config = dict(
    n_layer=9,
    d_model=160,
    n_head=10,
    n_kv_head=10,
    head_dim=32,
    d_mlp=320,
    vocab_size=2048,
    activation='swiglu',
    norm='rmsnorm',
    norm_place='pre',
    norm_eps=1e-05,
    positions='rope',
    rope_base=10000.0,
    rope_fraction=1.0,
    qk_norm=False,
    attn_scale=0.177,
    bias='none',
    tie_embeddings=False,
    parallel_block=False,
    init='trunc',
    init_std_qkv=0.0522,
    init_std_o=0.0648,
    init_std_up=0.0746,
    init_std_down=0.0746,
    optimizer='muon_hyperball',
    lr=0.00544,
    beta1=0.95,
    weight_decay=0.0,
    lr_head=0.00531,
    grad_clip=2.0,
    warmup_steps=200,
    schedule='wsd',
    decay_fraction=1.0,
    decay_shape='linear',
    final_lr_fraction=0.1,
    batch_tokens=8192,
    seq_len=128,
    doc_mask=False,
    train_tokens=108400000,
    steps=13233,
    dataset='wikipedia_en',
)
Each number is 128 + 24 x the weight over its row's rms, rounded and kept within 0 to 255. Layers, rows and columns count from 0. The size above them is the row's rms in percent of the matrix's.

# layer 4 MLP down (transposed), 320x160, rms 0.0746, rows 122-147, columns 120-159
size [101  98  97 102 101 105  98 102  95 102 100 103 106  94 105  97  95 105  94 106  99  93 112 104 101 102]
[[104 111 104 100 142 124 120 138 106 127  96 120 138  97 120 127 119 117  94 154 119 137 147 117  91 116 136 156  92  80 122 182 140 163 158 150 113 157 159 102]
 [134 123 159 132 120  86 164 135 135 118 119 142 164 122 152 174 104 109  72 143 150 162 176 162 140 163 117 110 149  69 156 127 100 154 173  66 118 135 142 137]
 [104 125 160 149 151 155 146 128 120 124 110 127 140 136 146 132 143 151 119 113 106 129 103 125 106 152 105 115 155 112 110 126 121 120  95 109 116 139 131 158]
 [164 122 137 134 151 159 117 131 110 128 142 116 131 144 115 142  72 170 140 163  83 147 137  91 173 128 150 115  98 115 131 134 123  97 130 116 140 147 160 150]
 [121 143 109 158  96 122  91 119 155 132 127 125 151 126 114  94  95  97 180 120 106  88 107 107 115 156 161 139  64 118 159 107 150 166 141 142 154 138 124 108]
 [157 136 127 163 139 143 140 103 173 128 125 171 143 104 109 125 126 136 126 160 127 188 151 156  98 102 174 109 180 115  94 122 127 106  60 109  98 119 113 155]
 [130 182 120 138 118 144 142 104  90  97 106 116 128 123 145 135 125 135 112 180 111  99 155 130 134 119 132 168 170 124  98 101  68 157  53 142 116  97 148 127]
 [132 146 142  94 136 121 135 108 111 137 119 137  88 128 113 108 134  87 141 169 146 110 112 146 120 146  93 169 124 167 116 109 152 121 157 157  65 102 103  89]
 [119  97 145  84 187 138 130 115 180 119 144 102 129 116 149 121 129 121 144 151 103 153 104 141 116 144 132 148 145 129 166 162 122 116 153 125 115  91 123  89]
 [132 128 159 109 150 165  81 127 129 137 121 105 110 140  99 133 145  66 133 136 142 144 149 107 106 105 106 121 138 146 135 117 149 100  93 131  98 100 124 105]
 [114 157 130 151 131  96 109 128 104 142 135 122 145 111 135 137 124 161 140 123 135  91 140 146  98 135 142 104 127 130  65 151 138 134 148 139  86 125 111 143]
 [ 98 128 129 119 145 153 136 118 158 194 117 112 145 119 126 143 121 107 108 121 159  86 174 119 168 146 142  89 138 103  80  84 101 120  92 102 152 131 148 104]
 [106 130 106 125  82 169 142 119 108 111 106 136 133 145 130 160 114 137 121 115  96 124 150 155 130 100 172 152  99 125 135 146 163 115  71 122 138 152 169 117]
 [115  99 134 153 158 153 159 127 155 191 113  69 144 117 175 104 127 117 150 129 158 150 100 126 154 136 107 114  75 139  77 116 118 113 156 117 138 186 108 159]
 [101 118  93 115  81 113 133 105 119  93 125 128  96 149 104 114 106 133 122  76 134 165 104 112 145 122 152 176 109 146 127 137 134 110 138 179 103 122 129 117]
 [ 95  97 123 156  73 173 105 149 129 114 155 119 111  75 100 131 104 140 116 130 137 142 128 142 118 164 174 136 144 134 138 144 201 126 140 109 109 117 145 137]
 [116  95 110 150 155 138 171 106 110 141 139 181 143 118 141 129 139 142 145 137 118 107  88 125 141 128 178 105 126 167 197 138 120 120 182 143 134 125 146 109]
 [110 135 113 146 140 130 126 172 123 158 120 120 146 119 105 112 158 109 126 152 106 173 132 168  94 120 140  84 130 114 120 108  87 166 140  96 130 119  96 132]
 [151 128 161  62 140 146 111 142 174 102 160 101 107  95 116 129 132 108 159  94 154 120 124 116 136 145 174 111 140 126 109 109 167  86 127 126 129 126 134 123]
 [120 153 160 141 138 123 114 132 151 173 179 126 120 172 131 104 115 147 157 127  99 100 128 105 131 135 108  76 142 122 129 122 149 115  75 127 128 148 159 158]
 [113 146 162 159 161 158  94 143  61  99 155 131 125 108 101 129 149  79 124 136 125 140 141 113 149 125 134 113 122 149 129 122 125 105 113  95 163 134 127 123]
 [108 120 153 103 141 115 114 124 169 131  92 112 143 148 152 150 129 130 122 125  95 141 144 116  88 133 145 133 130  96  94 163 135 179 146 121  93 156 117 113]
 [100 110 149 147 149 105 188 143  92 131 130 110 117 138 120 162 165 105 145 168 142 132 107 140 119 155 111 101 101 164 111 121  98 142 113 148 146 105 109 101]
 [119 124 145 104 111 137 176 124 157 134 140 122 128 101 147 131 167  81 107 194 105 175 103 145 118 168 126 177 145 145 163 130 112 122  89 133 121 144 143 136]
 [163 170 180 146 143 152 153 111 116 133 111 154 108 117 109  92 121  67 136  81 142 139 130  96 133 100 109 107 138 113 115 155 133 119 148 126 124 163 101 150]
 [141 147 156 142 142 128 124 147 132 143 135 122 190  65 106 130 137 152 120 126 113 149  82 109  89 136 121  84  54 159 171 140 173 110 126 126 138  83 133  93]]
# layer 4 MLP gate, 320x160, rms 0.0749, rows 123-147, columns 120-159
size [102 100  98 103  99  99 106  99 106 100  98 101  97 109  99 106 106  90 103  98  89 110  99  95  98]
[[ 80  89 128 123 160  97 116 126 133  91 123  88 123 174 187 161 139 138  88  96 123 116 136 138 123 109 133 122 116  91 123 117 182 115 110 112 116 165 101 138]
 [112 138 128 135 159 131 128  72 143 116 149  95 106 126 130 111 148 145  64 146 120 151 104 152 135 142 104 126 126 139 101 105 141 161  94 135  62 159 150 146]
 [158 109 126 111 160 146 122 121 112 106 141 106 152 135 112 155 114 163 143 144 117 121 151 175 176 122 150 104 120 106 130  99 145 123 136 118 129 159 115  77]
 [ 97 143 140 155 135 119 170 155 144 156 172 108 119 111  98 178 141 134 118  97 178 109  99 142 137 132 133 165 133 117 137 124 129 120 183 114 115 113 150  99]
 [157 175 150 135 161 120 120 115  95 128 116 106  95 110 102 112 117 148 123 152 151 138 117 126  95 128 131 100 123 217 125 164 122 132 101 115 136 124 128 130]
 [120 120 108 122 134 133 100 111  93 103  73  87  76 121 103 104 122 118  63 128 125 103 124 139 121 119 152 140 139 139 113 103 145 130 102 146 140 129 116 139]
 [140 142 102 146 134 124  94 141 128  98 156 149 123 132  92 125 139 150 110  91 130 154 149  95 102 116 159 125 118 116 133 134 106  84 128  94 109 144 167 110]
 [144 124 154 142 139 123 146 128 136 106 164  95 166 139 100 131 119 119 126 137 157 155 124 141 131 136 126 136  96 151 146 112 129  93 108 140 134  72 140 131]
 [132 148 123 134 154 132 113 160 159 175 132 121 135 129 152 103 116 127 137 117 100 122 130  83 156 125 125 118 146 113 146 130 139 145 121 123 189 135 107  84]
 [105 126 183 170 118 146 130 168 182 105 134 137 148 106 119 146 137 114 147 106 170 178  92 114 168 130 136  96 110 128 122 130 155  69 150 117 158  83 156 132]
 [115 159 125 158 148 137 153 138  94 139 105 136 154 120 136 100 114 154 157 128 147 133  96 142 133  97 123 106 165 121 140 109 100 179 133 131 139 126 107 108]
 [124 178 104 164 128 148 176 135 128 132 147 111 168 162 151 116 112 150 164 152 153 110 140 117  96 102 105  81 138 144 156 117 103  90 100 146 127 143 157 127]
 [113 108  72  93 115 126 133 135 136 130  68 154 132 157 160 119 117 137 122 104 137 122 121  59 131 174 114 146  92 126 140 104 134 132 132 112 100 157 140 124]
 [148 102  99 125 123 153 141  94 134 185 104 167 130 142  96 168 154 151 116 161  97  68 176 154 128 116 109 133 123 133 138 134 139 121 129 137 123 147 145  89]
 [143 132 118 100 159 158 135  88 124  83 135 175 113 123 129 153 102 125 171  88  82 147 124 153 130 137 125 149 114 118 156  99 118 149 125  98 152 119  93 107]
 [ 96 131 140 117 160 116 158 109 168 111 131 170 133 164 148 106 133 121 110 152  72 143 127 132 163 112 134 147 134 110 102  81 114 139 102 113 142 120 113 129]
 [139 130 120 114 113 130 114 145 128 176 120  88 103 173 149 162  80 142 116 139 131 156 122 128 115 124 137 165 150 113  57 131 143 121 118  73 134  96 134 136]
 [141 152 110 150 139  64 126 219 147 157 110 108 136 155 121 126 160 157 126 131 140 125 124 115 154 131 130  90 156 142 137 128 136 136 119 135 118  97 110 108]
 [118  88  96 169 120 134 138 104 122 112 133 114 147 103 116 105  92 138 118 126 108 146 151 131 110 136 145 116 153 166 127 108 124 162 132 147 165 121  78 169]
 [ 76 134 158 123 155 128 128 148 116 109 103 127 166  82 155 171 148 122 129 106 160 127 105 119 107  91 150 114 141 191 161 131 172 109 138 133 130 103 130 127]
 [119 145 126 100 139 138 165 112 114 162 147 130 124 160 161 132 159 137 110 124 140 108 107 131 149 162 144 126 120 127 112 146 141 111 143 136  89 141 144 124]
 [121  98 116 166 175 138 135 133 128 134 109 142 158 115 172 146 129 140 114  97 139 134 154  83 113 115 130  88 127  71 146 133 132 131 137 128  94 172 171 107]
 [160  63 135 146 112 115 174 134 174 103 113 126 142  86 156 132 125 143 166 114 174 145 127 163 134 142 112 170 156 139 148 115 107 189 117 163 129 133 133 152]
 [134 122 125 104 130 122  89 115 147 141 149 124 154 183 137 150 119 131 109 143 130 159 101 124 126 104 121 137 106  82 149 141 119 123 121 108 129  94 124 103]
 [124 111 120 124 126 144 145 129 118 168 112 126 136 113 129 113 130 156 106 118 103 146 153 143 138 135 121 147 128 151 112 114  88 173 113 107  92 148 121 151]]
# layer 4 MLP up, 320x160, rms 0.0746, rows 123-147, columns 120-159
size [102  98  96  98 103  93 104  94  98 102 102 103  98 109  94 108 106  90 110 100  91 111  98 105 103]
[[147 154 123 139 119 103 151 106 128 169 156 148 102 136 116 149 106 181 181 170 107 126 152 137 111 143 136 117 174 114 138 122 120 128 167 144 144 100 175 118]
 [151 106 124 143 128 118 137 173 114 125 122 133 158 180 130 157 143  84 131 128 147 121 137 100 129 126  78 177  83 146 159  91 140 125 176 129  91 110 126 131]
 [122 141  78 127 140  94 147 154  99 126 118 144 154 113 122 110 168 129 131 110 170 119 137 140 116 135 153 141 124  99  95 143  85 111 131 137 103 133 141 143]
 [ 62 137 116 145  84 159 110 107  81 150 122 127 150 121 106 154 122  92 148  73 125 142 133 160 123 115 136 100 105 104 161  97 126 121 138 112 127  96 168 136]
 [127  99 109 135 104 130 139 100 118 116  85 146 121 116 146 178 142  92 124 142 140 167 136 160 129 142 111  78 140 121 103 125  76 118 140 114 109 120  82 146]
 [161 129 133 134 131 188  83 122 109 147 138 132 142 112 131 124 102 112 119 111 135  94  94 114 150 131  95 117 100 124  87 130  83  93 126 124 136 100 162 123]
 [205 152 146 133 135 101  91 138 114 167  84  85 126 153 143 118 125 109 140 150 110  92 178 135 121 136 155  97 106 177 131  88 121 111 154  87  92 125 138 158]
 [133 114 139 144 151  97 112  94 104 142 125 110 160 133 147 118 150 124  95 150  98 154 121 115 148 110 112 136 102  89 151 151 141 136 101 125 142 103 141 134]
 [142 126  73 123 178  96  99 148 146  96 160 157 116 112 118 123  90 141 131 141 101 126 118 123 128 121 149 155 113 125 135 125 114  93 136 118 137 164 117 110]
 [147 144 119 139 150 119 167 148 141 112 161 152 121 121 146 135 124 140 173 124 110 138 142 163 159 148  95 108 137 130 116 107 152 103  92 118 144 103 115 116]
 [ 91  91 146 138 131 159 117  90 122 158 119 118 188  97 124  96 139  66 112 116 131 154 148 126  99 129 134 113 160 174 130 117 104 177 138 116 134 129 123 138]
 [160 147 151 110 108 122 119  92  99 107 156 135 151 143 113 144 165  89 119 155  98 134 119 135 152  80 117 137 108 158 132 117 140 114 123 128 133 182 164 118]
 [137  98 137 130 136 171 145 153 117 117 141 150 151 136 153 122 140 132  98 119 128 100 119 108 136 140 158 132 145 116 118 103 164 184  99 134 130 190 112 148]
 [109 117  90 132 158 115 153 150 124 109 122 153 122 127 151  80  70 132 125 143 124 124 117  80 127 119  82 123 130 120 121 123 145  99 127 161 141 134 108 124]
 [110 145 129 143 155  88 119 163 130 137 104 100 156 139 138 147 144 154  87 153 169 150 143 163 123 166  75 107 155 150 113  87 144 107 103 142 126 155 138  75]
 [122  79 113  97 165 146 167 126 161 102 133 132 116 104 125 165 110 128 126 156 153 121 151 129  73 145 139 149 156 141 131 150 126 131 146 128  96 108 144 118]
 [136 116  51 133 118 131 104 116 125 156 166 151 142 140 105 152 140 150 117 110 168 127 174 133 111  97 145 117 160 112  89 153 123 115 163 121 159 108 151 140]
 [123 120 115 102 120 185  98 119 127 121 126 166 119 142 135 167 145 154 152 157 116 110 156  89 156 142 127 131  95 126 120 129 126 120 126 179  84 156  99 162]
 [ 97 123 132 142 152 139 114 125 147 141 123  83 121  83 119 146 108 150 121 140 118 109 137 144 105 124 140 109 102 116  87 122 128 117  80 160  95  91 112 157]
 [147 140 109 164 178 142 143 131 119 138  87 151 143 113 154 114 109 109 138 134 112 136 107 122 138 133 138  95 144 174 123 127  83 107 150 116 168 133 135 117]
 [ 93 127  91 144  74 134 147 136 122 126 124 136 131 171  88 164 103 166 142 138 136 100 135 102 136 132 114 121 120 139 137 138 173 102 105 124 131 105 146 142]
 [126  90 131 127 128 140 109 138 123 120 146  78 133  98 116 140 137 145 148 136 123 126  94 165 104 146 171 161 127 142 109 159 174 144 123 155 104 148 131 152]
 [122 143  94 119 124 164 121  90 119 133 113 166 152 172 113 121 152 119 113 150 111 133 126 128 116 106 156 127 101 139 125 138 120  97 161 146 126 122 150 114]
 [157 162 125 138  94 116  80 114 122 131 125 110 162 115 144 133 158 138 172 104 148 102 121 106  91 124 166 134 134 142 122 128 128 138 146 138 110 122 112  93]
 [106 123 113 111 114 136 114 176 132 151 109 143 179 119 158 108 120 106 137 180 162 108 133 154 130 108 182 180 173 116 129 136 135 131 126 130 133 127 129 102]]